Weights of a small transformer language model.
Size: 12 layers, width 96, MLP 384 SwiGLU, vocabulary 1024.
Architecture: rotary positions, untied embeddings, normalized queries and keys.
Training: a variant of SOAP for these matrices, 97M tokens, 2969 steps.
Each number is 128 + 24 x the weight over the matrix's rms, rounded and kept within 0 to 255. Layers, rows and columns count from 0. Numbers have three digits each.

# gate: layer 2 MLP gate, 384x96, rms 0.0829, rows 277-383, columns 64-95
# up: layer 2 MLP up, 384x96, rms 0.0829, rows 277-383, columns 64-95
# down: layer 2 MLP down (transposed), 384x96, rms 0.0829, rows 277-383, columns 64-95
gate277:152148078137102119126154142111126146171160110132157153117096127131158127139143156095154169145110
up277:141133120142103107157147136106134167177118087132143135108100158131144136147138125113136145137104
down277:100163136118158139120115111173147124111144098133119140107164135168160137136106113195155086084172
gate278:131131145130137116116133142170126138164123129095088128111131153145163095139120140122125146107136
up278:115147125106113137151163118126112161088144155126137151111155113098077140099133186139125142129097
down278:180085110138120134159113168115164103124130147154107131138108114140125146132110110110190146135136
gate279:098087133123135121157150127133142135170152143124158142172136148101123138125147109124142108104156
up279:099161126132123129135116127091141175147097160150112116145131092128136118169137141144112141145162
down279:155138143136147164107114138095140095098146135097066136169089111114145103164144091096143132119087
gate280:147107155171148118149094115120147150108169099123098123171089161100137127086146118096100126149116
up280:088102139171153140123094152157121159128160136109125146137104123116111124120103117101102124116103
down280:130169141120131103144118101118162123108064111162134100100158122154119145129122118170114136093138
gate281:158111154150145148103121093119108175104165124126113109160106107178102102079153137115148078180064
up281:162115099135109098093141144139127104121151092126095121132076101092083090116164096132143130160104
down281:086119129135117142132134160112134162141119161132146118129122151138163162164093111121092135086127
gate282:131102129111132147113127094130163137138129131161103127176081115123104139156102128088107142108094
up282:109111070155147138120113159116135109126148091132145110170151136140135112153086118164122159094170
down282:118169151107096114143176060113123134129137130096113144131145100118147102123164136074168079117102
gate283:146161080139126113119151149097117155127131109107121113148150122154132146120163120136121147126097
up283:108090113136142113134130084126152137118102118130134142154136142157129178114161113106106154128123
down283:122122143168120109103139140160135124091121129138140149141114113109087104085123069113140112073138
gate284:124169126108147183093132134163145132125140106140132128144151102147076128162125127093139108108101
up284:138107147116129161111124142176137110107140141127104127151114161115136113130140156125157127109165
down284:136135094151139106159120123084111119103118117087117108071123141080156126118160135116137130113144
gate285:109137147152155137113134119125114174104155109147121124128145132168080121132131139113158081119100
up285:137122146121117134138130126156148156156140132144116092163130133088108098136156084117138146075168
down285:149149149126178068139146095132115136123098111101084112160153112112147093124124142140115116166086
gate286:127154138100124133115127123150121118109153135134117115149141150127121119122149056137121136112180
up286:159118140130136155131152148125119108121144112118154124136124108111132100150163156173065130153104
down286:157136114126131117152136117123152128132111133129116137146123119098107118149127145102180123102135
gate287:104123061163126123131146124132136111121169106086106112105169129147128152136114165111088152164049
up287:151095098161106095157118138124132121112118132108128109163127133142126072099128152138095086123130
down287:123107152113129136128131099119135113101125151138072146098138075140065158118091131125141134115142
gate288:077092071118128107128132131194132151121092139095095134145163130115148139131148127134119167099159
up288:138120188127131145138113151079124100131140086178148163102121160148168121105134142071107145130123
down288:143130085114154132102124066146118118091094172081111137123154159140130119175106144097132138105125
gate289:103120158149163093125111095106186084135125133123107193093125134113102139110151185073131139135115
up289:189143082180085112126144121143155112162160133136130105198108112122140139119143090160094140088107
down289:076095140094123166142163170140104145099128133135140143119122108154135173146132101144166140120125
gate290:112119161138152141110128101151092160157172129157120157119114114130094148125150096108134170151128
up290:162125152141111132122174101139152118104139118150156099122111159148118137119088104150118087137107
down290:089086097105098085101102164118134141157082169092167145104147132162124127102144111132133119149108
gate291:133132163111114146122166153156057137122151143129151104179142122096153149157101116100115164130096
up291:128143132132107137111139129096117138131153122128125119122168115138127185137107115146163156126133
down291:114143112146118096130110075153134165138122139145063117134130122132145099120133163135137142102119
gate292:095100140113094130167086101134136102112136133148170128123143118114112122117123167106087159124128
up292:133126137102151141108149170092103182157128122130131111126098141146104114126126119097124128138115
down292:084094121150130122165078117128140096091107128100152132110142154109096119132111159152096108134105
gate293:145129113164154131167149136135131094111146140134081167128093134089143126113133107109142128171100
up293:074088177104111125134093118133122098104170138095149124134173192111139126136111146094161141139129
down293:161126096127134163154144107195140138097118100120111144141137147103128085112147173166117130119065
gate294:143099126128140163100108172138175158157165152103148105136112134119154089146158150131121123160126
up294:115094110130101135110135135101129097116134154103106103173136141146101165130074122147151109144143
down294:105116124152125138090133103134134161129148136161118118129116111131156104115170131110113130141118
gate295:086120197111158130116136116079121104103138153161141097092121125113109164083131104114111123109121
up295:146129127143124137127134121117154130074148158144127175093168124103151108148133139134126129164102
down295:116119143078154128142188132124079149142118128144157102114090143101127155146157139102142127123175
gate296:140138131136113124132149076137114124114109143130151146108156126156102078127161150140113097133147
up296:123108118152148126168160139178092132106181082144106096103158098151113088196137138135134160121172
down296:128157130104096112145119113074132135187085138116105126146100155127141097068131160133116115148135
gate297:114110142161150141083093143131106136116090154134110126107119154125156121101109171127085175148145
up297:126186154140159097118119161137123123092111158175151098102107135134097149121156172125113163161124
down297:165095108121116112133146136099135100126139150109124143168126099098113124126120115102141113106123
gate298:129145119113130132142094115123133167131144161112102140123110139123121119108130109093125165106118
up298:150105154163111137122102132110123131133139149111112109143125143093134147154116120150112135116149
down298:085152115088140143115135132100146113150161139158159109126155139100118129080131114137132168116140
gate299:129162140125107162136104140115146129148110106107119126119092127146135127089130084137108122102094
up299:137094083122115124125151126162095134157120068133139142125124109169106143098127148143148169159107
down299:141147155138111133157074147119133139135141137105132136138089166133159122130145094131093116089131
gate300:117094149131102172116136128113091113091115159084123138115110122116130150161137144149071121144113
up300:106128113146127174134123133164103152118088132120119140128169143177072103144128110149155119131141
down300:143105158140152117125095156108112119143155137096108114121101104100161165181133100133122132120120
gate301:121166159127146107161164120149143138154129125100133153116113139146115121131142132121086119163159
up301:136100078120127161099135106116139120154146110123134115130154092111144139121094143121177152130097
down301:113096143105131144144129144088135147160128154124132178106106122125141134097171134115106141137165
gate302:086126103125124184134155123137128118146104089100159114138114128099107150140130122102132147116097
up302:098147107132140146143133116112177064171109138129123141164080143155151130096088168092095110130118
down302:142144143123168086067149125123075115128180135097104139160158158153139120093142145112155163101138
gate303:074086161141145141131104140102130116130109127103108168110112151099121132139124130151109153133140
up303:159126129158117115129140160146149153143122139140116137125097135136140135144142126134114073116131
down303:110120166119152149113107147109134130129115110107122109144114168163121113140095160080126115127115
gate304:136114103134171126143102149137146144106151156177114110159149117138128121162128146113147128139110
up304:152097102130145128127114133142116127125149095143127139172121088108153126157145126106143143113089
down304:133157132150096137151151113091126121152123122123098121138106124164129107088102129133128112159129
gate305:104114096119110144122112125126141110126117122119147135106142164097123128143128142119149158109176
up305:134172119135101157134144125193136166096134148159178142148119128125163077100142120124146104149098
down305:112088121139121133128148092110127136159162133137100155110126134163123129116141123131118117101170
gate306:116107085098125157126083126156129136115127144132119168130185088104119148199173156144100147096110
up306:156165121156148137101154118122145113111064158133121113103180120108132116151126159157181090087140
down306:106122172120072136136147128112122161156138113138136147134101111109160146119094104078143150168144
gate307:122149083138118120122133130143122117117177138103142134137107104171121129126073120076167137140137
up307:126156115132120127125101143159178141133161124193163122124102137136115173134110170141118131128170
down307:100102131100107125125154120108116101138096103124100147132103098109147186141138129167119124116112
gate308:159094085096168107123133122127111114188121134159142124147133144119168092123120064154140104158118
up308:126123165103161134097098129135100095139110124135143128107127107118153106087138136182108091143157
down308:105101113128140128126083155136139161129131083163145148115148115115107104106137111096078126107103
gate309:131163125131130134135157147096139104122076091159131111163148077119132114136149135151119156149157
up309:158117104159127106160153124125158089157136108106126169081114160157159141128129106099170120165154
down309:135117135104112105086107141171128110136069118172111099119115090127102086099149122122096133127143
gate310:070154140128134124137163105153174112170091145156128086118138132161120136106104163112137116108122
up310:155145136134117106092132155131140118162192128135122086163093111104121112136125106138194141073140
down310:102103120145121162132110155116128119087095137122126140138108119107166141139135092139105137158123
gate311:126134114174135140168178162119126141091123135179126128151119118120186088121168156092138109093157
up311:140092145123101143166074097086138119126073151120129102143124126134129124127113164110126138184129
down311:177095089159153088120160103155139145101113113141122087145141110094182126124090156132116137105116
gate312:120115168152156121133144111115114124149130131112120173129150151078175091139154143109088147160116
up312:123106133121148128070140108066138099100190100151142122108155126118079157179148134075125137130057
down312:149187152157151103189139159167085107096065122102108158132101112119158146093128121157120134084123
gate313:137125111108108112131111149094128133140111134085119106125133116157102138123143117121176118119153
up313:125169170129143125114137099149116094116160122149110159125131152122149121091133104153067135119140
down313:160148137136099116119086159117141141101102127093141088135103148140161148124142140122180136134135
gate314:095178154086107096132101117129102135103096137129183143075156107096081085147139100111130173086108
up314:135147159144147115120124086154123124106119100109151079102131113121128116115117185094089118155118
down314:113108102155171174136124102138121131125139086143077088154128159146130144107161141180083084138150
gate315:074131133101130105114112122127134126136127168148123143140145108171108161117149085139115136110126
up315:152133147158162126114117114087124124108102104131141097120204147092170188097107158089117125119112
down315:087159129149140127153157172149125141101085136102125126155094101147124107134085114161119133131089
gate316:102146133146144144120159125134151126076164194093154146121133069059098123108095078102118142117074
up316:159108092173149119093147132134115085103087095113133134117130146104150182173129124129095176114143
down316:114094164134101164175166142157131136107099097108162095120114128098157167116131122095114090103134
gate317:127190162111143166117101108108115159156103127135120154117118117073127120117096187145105123160138
up317:110153106125137075105148135129110069096138142085120110128159127185103146098137081132150141107128
down317:132121131085106168095137143136135149136122086155107137079101099136133115148073110125159149142120
gate318:114133109121096113130111105134116117079119121140150162120148157157141117129142119146142118141170
up318:155108170106143124134110162133111120133099109118102153132120174116136125097133119174104084091160
down318:102139143120104152126144106121132117153163139132112103093138148112130065122124118130152139103104
gate319:101158143135091097113141148095145089121128162113118092157118126154091126105160150119138121083099
up319:135108111136148188108098136142191143138137077109138162177116136129163142158145107147122166123132
down319:147122113158127109151135112157133119117067114113142127159120138101089145123143120072198060122105
gate320:124162142139104119127095172145093165150107145158171107169153142110086109184120091137088144174138
up320:111133126138100135137121111095118163105147135129194122122141118080109172092164085132158078182112
down320:135121133155129170135084161134122113118154141161132117150144154148116103109124115143114136084161
gate321:138123147175165127153151130127117109133101129194118107160135128115139146125157150116114102191136
up321:139153109112139124108122112101122135119167191119121116099105133171180105093125120143115089125135
down321:126115066083157191112173131089151099131069142173137143142119144133103071136126107137116129093165
gate322:127159118137154127128114206170138143104080105149134146099136093131110106102149120170144125154161
up322:114099121133135112109090118085118124134124182125151143165123150134120113107108184127152072116104
down322:136134119145129144156142127127151109102143117137102112148143108089105147159157086120132117141189
gate323:153120109150177122108153128111132102121118138135136114167165135099145149179114163101143089145145
up323:146143096072085110158123138121154128121157119091136145121123110156132109119169127159116119116174
down323:144115129152175148167161131102110094120102124116126114076101141114086159147119143121113089159113
gate324:089162091162121085167115163111157108120110116101137135094148160130114131064140117104118107109113
up324:133140144166112213155160130163101094104128109151111117171115121116126151155113123134135075082113
down324:129117167084155065085177110133137173137120159141153146123100084159082161134175150133131144097116
gate325:113152103148139154070132116122114142173118132093155094104152154133152097117120125123163162136153
up325:086149136140136107137139144164144137147105151149117133123099149089172112112135156146115121077119
down325:103101154142103146123115103100148108127127082145187110110118135113095145133111131116143124156100
gate326:081109144114109088085103151164176132112128143125165123123119109106123149117154110141089137079145
up326:106146163108129125138146134075094117155130122094121152151136124127172104099125160083167137130128
down326:155124170134127130100113109151172084086093141136097110092113078137119147177140157115121129177138
gate327:123139132154117163109095108137126132130076145103124133143095151097117132146153135160122105099164
up327:157127131110130100116133122138128118121136082157141155169122122141106163098118170106093094094061
down327:156074115112114156111105085151086147097111151107135126121141125105107172126150126134130144179142
gate328:114145102132112132100153137114139099156108124110142120132149101152134093139119146132143130133147
up328:174129137110118122163183124090118130127117099138105114143128131107145155096125130137128127112097
down328:077126118097149091130097128160138103135133117112121138154147121131100119164130118148154142153118
gate329:130122114161159131125155136159135107158130135124182157156122108162101086100146102161112104117147
up329:154129160160159153107164129133154112090135089148091119124154111131119085149108136145117120103136
down329:130169095125104114164109135138129127119125140125145111136102156105126111165118098119183118127130
gate330:131101098099147096133097139188142124155114088102145111135157134130121108131156128155140116134189
up330:132127084119137091135121093145127155137152096121154110151139151168143131131163118181121115153156
down330:106147143163105086124133113116100146124133137143117170086115132085087103109076119114103121118114
gate331:137139104144156133147113106124129145155094163063122117112128151111117154130131143130124107159134
up331:104161171116085129117163131120133099107139108175154157133147118118117119124184160148121121123146
down331:151137131109146162151098119139130126162133165114119110106143157118115130142107117142131112154103
gate332:152178147153104106149098124117163189126097125105110127139119108077131118093129144096143147152093
up332:115130146117181108089139113096152170107158148110120120127138161102119134129145179103143123103113
down332:141120151119132124104112132172142128167142121167188148145151091160150108164147097127123117165119
gate333:115117122130184137138118117103152125133106173128086095101146131118127189129154161095146098160126
up333:109138117094155097150134104114140196120162118091134102147169116171117119153097124154092172192119
down333:130158120150127146152177145109149094120146121144158134122097174111158151137131086149102124103159
gate334:154120133157099135096139090169134115144129052125119121173155142108148130138133142120146130166152
up334:139129117136104123168181139178144125101170138142086115149068119119091156139110114105120193132122
down334:159152165121134144115120122100127112173133120115159120072167129141133110122144135187121107154140
gate335:109150115170122099099170144113099157140119122112158086124116129150116113088146113130125153131084
up335:082148125105158148193169093137123115119136138105122092113166100130090138095132173163152141182148
down335:148128115152088105058115144122130097127095123156104114114122147139154128127133116128117099115089
gate336:123100147116110145139091121125144111108126144096137176105138132144108109126120081120131146148106
up336:109150122151128120153172148116105171146127150156121106124103164129140124156175180129121113160153
down336:106116116154138179131093147156108129114170161077165116148125082117119140127099105049107143144139
gate337:099131147113113098128130113099153107153138174153151106126091091138115123124120131114130145090107
up337:123121108134134074131138118151107139157146120122154134122158121111109134135121108103116145112126
down337:142182101097147147144127079102162116123087119124125118137111164083128094087144127136116109151133
gate338:120160144150119140166143103143125105127120148112098130131072138100083111133134170133137083129100
up338:176152108118101102141111100165119121114095106133143094123149129144124105112174123118170117147114
down338:118152148147155114174121130093171127095128165138132101137131146112123104139134158163083144120092
gate339:097132129114156127130129087153145135137119099109136170132099142162163129121130142116106120102159
up339:128144153131119113154141138131134129114096167156121132124131122100111140125146152110098132116126
down339:141123139135187151104108128119080118126132124075117127132117113129110125138122120143128139151116
gate340:115094182134104169152160133098094136200140102157131101164152130102145140177153156126108099130168
up340:124132164132104127163136121134126160164180122152154112148106126126131085151144157137107131154177
down340:151148116136132128111108145162150077109077093084138160128119131150113146104132086110162081135094
gate341:147152118063094103110127111109144148093090128121154115135158139093119120132149146117118132131130
up341:139139125116137134137118117151156125141114118151103125149139113168120125176157182116119108113111
down341:149108110140127128116142162140157149149140112137129133124143097155119112103125086140129132141075
gate342:107115158119173125098130143124105161098141153113151120082150148099111098116119110097140107109121
up342:127110163106194122096099141156106132093145128121162139090129111113142118132119126087104183112116
down342:160169097101093127136125095087150160174127134125103128126149142155129131130146089164149083106145
gate343:157095133106137074087122147152160105125107110137158100135097135123108091083156140094169103154087
up343:152155148147142187124125109123158111143123112113102130102121162138151135139148149182101128156169
down343:119137121184097143098108125103141145092139145183115123133138097117148157119148171099161124117092
gate344:122140154158141158151120143135106131184134104119171115112118129125127145162084085119119107154131
up344:113125128108136151134152124139121105102146150156070182142115111134112143148165129135135096109097
down344:130135093128121123144138109113120117151103106112133081118138119135164123121121156129097142140132
gate345:130171093096123166136137114131147143108093160119103134103129141124106152113116164159154138145189
up345:131082099131131105155139157109120133173107158132096153146146124092164130098106116106119114156089
down345:109131111132131133090115143116103119076140127123150137086109111118107126111135138086176148152165
gate346:162110092129132105112123139162192168123156160128118083139107082111158097156114146128114156144126
up346:149127107152106096146112154130160148104116120124157116105151092104146136119183117134127144110116
down346:138070150123116155182086125122101130160129135096139140148092165137133103157157150115147118064109
gate347:109119141147146109113164094131133108100121131144112153136154126174088084143136158137148108099088
up347:124097121147150154101108172132172110127126137141116112099149133104147160091124124132128189134133
down347:105116095119134083126103115161164199137153149125115106149121095155126092159136145101127135144150
gate348:069116148144150095130078102109124146091057139139151143140132131108142114155139126151124141093110
up348:152118113155147153131136151150154096148135134103136145118106089128090076139131134122131152111175
down348:118103077150135132099108109099135116137105146128163117130116122125119139168107126107115145141083
gate349:097160146094139119116107115097115153151107114139158117090088149137161124110148076161129139105111
up349:134143154144137133137139133108122128157144113125133151154112096145147123143143116133088101124132
down349:149089119116086123102112110120123142128118121091131143083136140141154156122126098160138099083106
gate350:115120136118116109122112107128117135100091164103109107163135128136171166100157107153121142142115
up350:119130129101145137134129152122129165091137118146106151121126134102094115125108114129146110166084
down350:123117151110125125108105147142086102116102130137163099121118141135145164131136158132135184096127
gate351:124120159118126110104105130109119086121113129117107088124156156116126164126133087105137162077106
up351:108155111107104103152102157108128139153127087110184114125132126163176109090127157134153138162143
down351:092083116157133131125161161140094109152123145113127120127133159109106112099149115139132178154141
gate352:071109134136139127124100101089083135164170150152137131117115123084122202136137107105142119139155
up352:092144120140123139121135186115157103119105140153152120103093149140125091124137169119133166113115
down352:144153127140127155129118134126116123100093162107171191150124100125150149129106137093151104087127
gate353:147152162154098158167121117165113103134132083109117157147160124136119116093136083129142131125128
up353:140126143158106104099142144138109114157160162108151127089162137123111109099111171141133136119145
down353:129133101109129157155144094134135105149139144148118116109133156116110124170116101123130168155101
gate354:138152132110123129133116141137127135083097141162135123135141117122107113108084094104174130100134
up354:117155119083147148155146119099161110142154141120138119137120102131151106112133162094158151111118
down354:110104117143127128157101102107116122101105129176131153142076142113126104137182122116167165147122
gate355:087130158131120096083127098176157146129143112095139142103165099102158136170127094118109156110113
up355:166116121098111126156073167112140152138140099150135118153117158172143136115123142131139112123158
down355:100191127130121116126136098111069118102129089115130140163145124146116075132120111147143149146148
gate356:123091083135072135149138105154163147110127087117169083145111154146138138085130122136102150145159
up356:142133104123113152146127099139178138119139117130116115116180129109096119138116115124149150145163
down356:076120103107125151111128167090117177125147115122129101130115121136150136123129134144114108139104
gate357:110123142148116117133122084127159126180134104147151127144135105146104159103103132115129125156119
up357:116120093142123118162137103125134130162122112144131130126142115154152148093165133122160114123123
down357:146150130159115139097139079110127154121145118104107124096126143118167138085159109136163118129128
gate358:136143142143151119135162088120116139126107095130129151154139136135155106112107058166087129144140
up358:126112115129132132103088139172140180134171186115144106106089133128079077183139159085175162117133
down358:129155095090143112110164114119153118135151118146155153093113101133149143083122069131132117139112
gate359:137159139148161130142146124143131153145145116161110156112135098122114133085139114133080118163083
up359:136053116132120160123110103131074121120117099128089133115143100039122116096104121129100103129134
down359:191177128109140088121126114141142121122160115125147116167095116175140118124118088141139174103122
gate360:145137115132139159148169095108111121153156082098108126174154120149133141141136123145128117131123
up360:137121155123155166120100105110178148122147117115101110137123119166161110111165081116134116133139
down360:103158141123140106169142133141129116146170142168125092168180133123132140158101174137124136093105
gate361:104104105145128140117123093167105129155140149142129155144123105090106158181149125147123111130135
up361:131107122147152143126135155130112122133129101100127147104145147145144151086155139152147099135123
down361:167146103136142111133123116131161086117140130096106102122146112145122134129152102167175106138133
gate362:120069120127148067119138156164167090125132106166140146125167122154062110128158126121112165119134
up362:107081118120100070172149119094169120105145148152129135106157076189107152126179103136123150126140
down362:121164099146161137157110081135074112098113140112112105110114133116173161135141141148161135130157
gate363:090119108122152135112143157099143114159111083104110105118132132135102065159114143138118103174129
up363:109107116141140143131098099126098142147136139124100135117111156150118146179139114133176107152112
down363:150116118116161148084156143148134150119094118124117102124078145170142121154101142170128133160126
gate364:091119112113106104115104117117111117121138112107147149175100157129160169145108118128155112083143
up364:101148107130124119109113138108144096134153139132130157110084135139104102115090164123156133111161
down364:175153173128147108106171106117163133119159178111077123088127139143185116142147134153101116125134
gate365:152151169116136109082134167152147133150089141141167150092098152148139094128142132127149095142113
up365:151089119179121136129127126122146143142107138109173122154173126125122148115097125150121141132164
down365:076137159082134171160130163159110129143112122119137177162111171136140105143140077127105111103102
gate366:147099150160134103126100142140123106064075108139136171111094111150087112121103156112083126084114
up366:135122110127129146154149144140157124117153092115170172149139119147101157104127124162078108180158
down366:107112138072142132091123099168139145110139158146091159126125158082135108163156141120127165104123
gate367:152159142119123142113134122096118122107089085171078128158163197120170151088112094121105144110134
up367:070143132129127169128094147131143162108122159131121135103053103135104160159092132108154080163143
down367:184148135089156118150115165125095152139116120140135103121150160142145110072110120128136113123120
gate368:105114131116112122123097114127116136143098131131111157117109162115123103133122126115120104087137
up368:082116136119102118111119129134126154107116135086093166102119125161143120111095153071116135124139
down368:150124116141140103135122169176155107127156119144131082163133115120087156134127096199147142119096
gate369:112113154110140141151122148132115110098140116081145135176142132145158097122147146116132102144162
up369:173133130125139140147129096100122112154102137100120102128107135117101093129119126129100098099140
down369:103117144103091128090125104127162127122143115103144119106168108108146149137112121185147107120115
gate370:099144164143096143149107105147140109115112137105106125104156136132147138114141203114121100143148
up370:138135107124084119108152114117126140159136150117089137182152145146120168129120137119118114118133
down370:170117111082127114094116149151162112136119099149137098121096134157164156103188143140117164128133
gate371:153104077122157090126149118146106146119136097155128109144126166132101124114118121119122153125107
up371:097164126113123116142123114115120105147177112100115100161115120142169145133125109106113113113103
down371:132114156133138136120109108118127125107113129121155168092148141100121143173165126132148088129152
gate372:143164126188144171124123099127184113158123130132108165115094151120082084129136106114119111153136
up372:113117142152116158135136111104158121136141117175101110090136179108110080119160129122121083165176
down372:143169152117160132105139095104126126099177130092165096126097137150167161077096171178108144118139
gate373:167126133160119162125127147169119152142164128185090123119124119144121152147108172061117083112113
up373:103080106149147142095134149091163160156163118131136155116127120099132119120149134160125118105104
down373:125105149101113105128099086101137149126109109137141122155141114117121104118111149108112143138162
gate374:162115134169141145128125131114097107119148084133171152140151146139133102122120135129114122150110
up374:089141098078129097153134126138127128115131122120080136157134126128097140158118117137159156116140
down374:100117173170125141126178152124136089126143119117128113153148118116152111128096131102153118167141
gate375:149187118136161127118147133131139120129121135119159100139136123114142153102122154104115116102130
up375:107126139109123144139126132138126116122171135143152121123112134134117114118123132091160100125114
down375:123138110120149100124109133145128161148096142141126114119157152099117138144150131120125107112142
gate376:145146139121077135154129181119142120128147111169120168116160098139136141154136152114169125121152
up376:126124141104100128132121093141126083147144136121135197151133148130131158116125128197103144096146
down376:126077121122150122166111147162091115070138141111123164136093081130137067156177160102106126094110
gate377:135152165108165089108160155088122142181137087130124091134127097131114121122144075104100146134145
up377:128088175142090132140132166151131133105173133137107170145180117092103122102155083119163147114149
down377:132146128101131100150129106059099140174138120125117088163102150176157122122127144098109099123118
gate378:132165132116147136096167151074115175135118110127157091176098122112165126117089148125084115195097
up378:143090125123096102122130099180116116116105181107148167120124160144146195122136108161160162135085
down378:084153168124174147108110126066130155172129151129138103130146096134132145104105140134128152183101
gate379:160086179114135135114079118114132134115128125146122129125169129068110090108154133150097179147126
up379:106118129162143084124183138104135107116090097127087096140145104126154143145165132148132161099177
down379:119130113096109076099145095167109115135132125162160136130071144101157145111060179106099091149143
gate380:126147099089093133134137107097124165082123142163097119120111141134076130105175125132101112139091
up380:112148088083126115131119116123158118125127109103171129138126119126126112168155125144144166138193
down380:131126105137124122150086124141152137124152156186096122161139183145120132105122106142117148110105
gate381:138165149155185149143163131142121114090130104126130105114149131148130146159100134089132140118114
up381:166150123121126146159123127148134152087121168122154126121117145138156136108131133107128091102121
down381:107133126112109087074132141144124140155140119096130172100139131152143135092137133108112109131126
gate382:130114129086101127083128116151126152155142087164162100079178141102145133167113134084107170087106
up382:130117153171092090086138122101128096144099133134150186168128138157132110088075115168094113137085
down382:121149105129171143139133166095084142110120157119141144172137108127164129169126109132197139118122
gate383:106135130158152071148100153143152140102096149160137132122159110157118078125133124117139127117122
up383:167149118109115171137126110126092115127135111092121118090111160084118122143143192131159119165095
down383:114113148117118101138151139128138119124088137173092119123159155116161114130167138147143103107136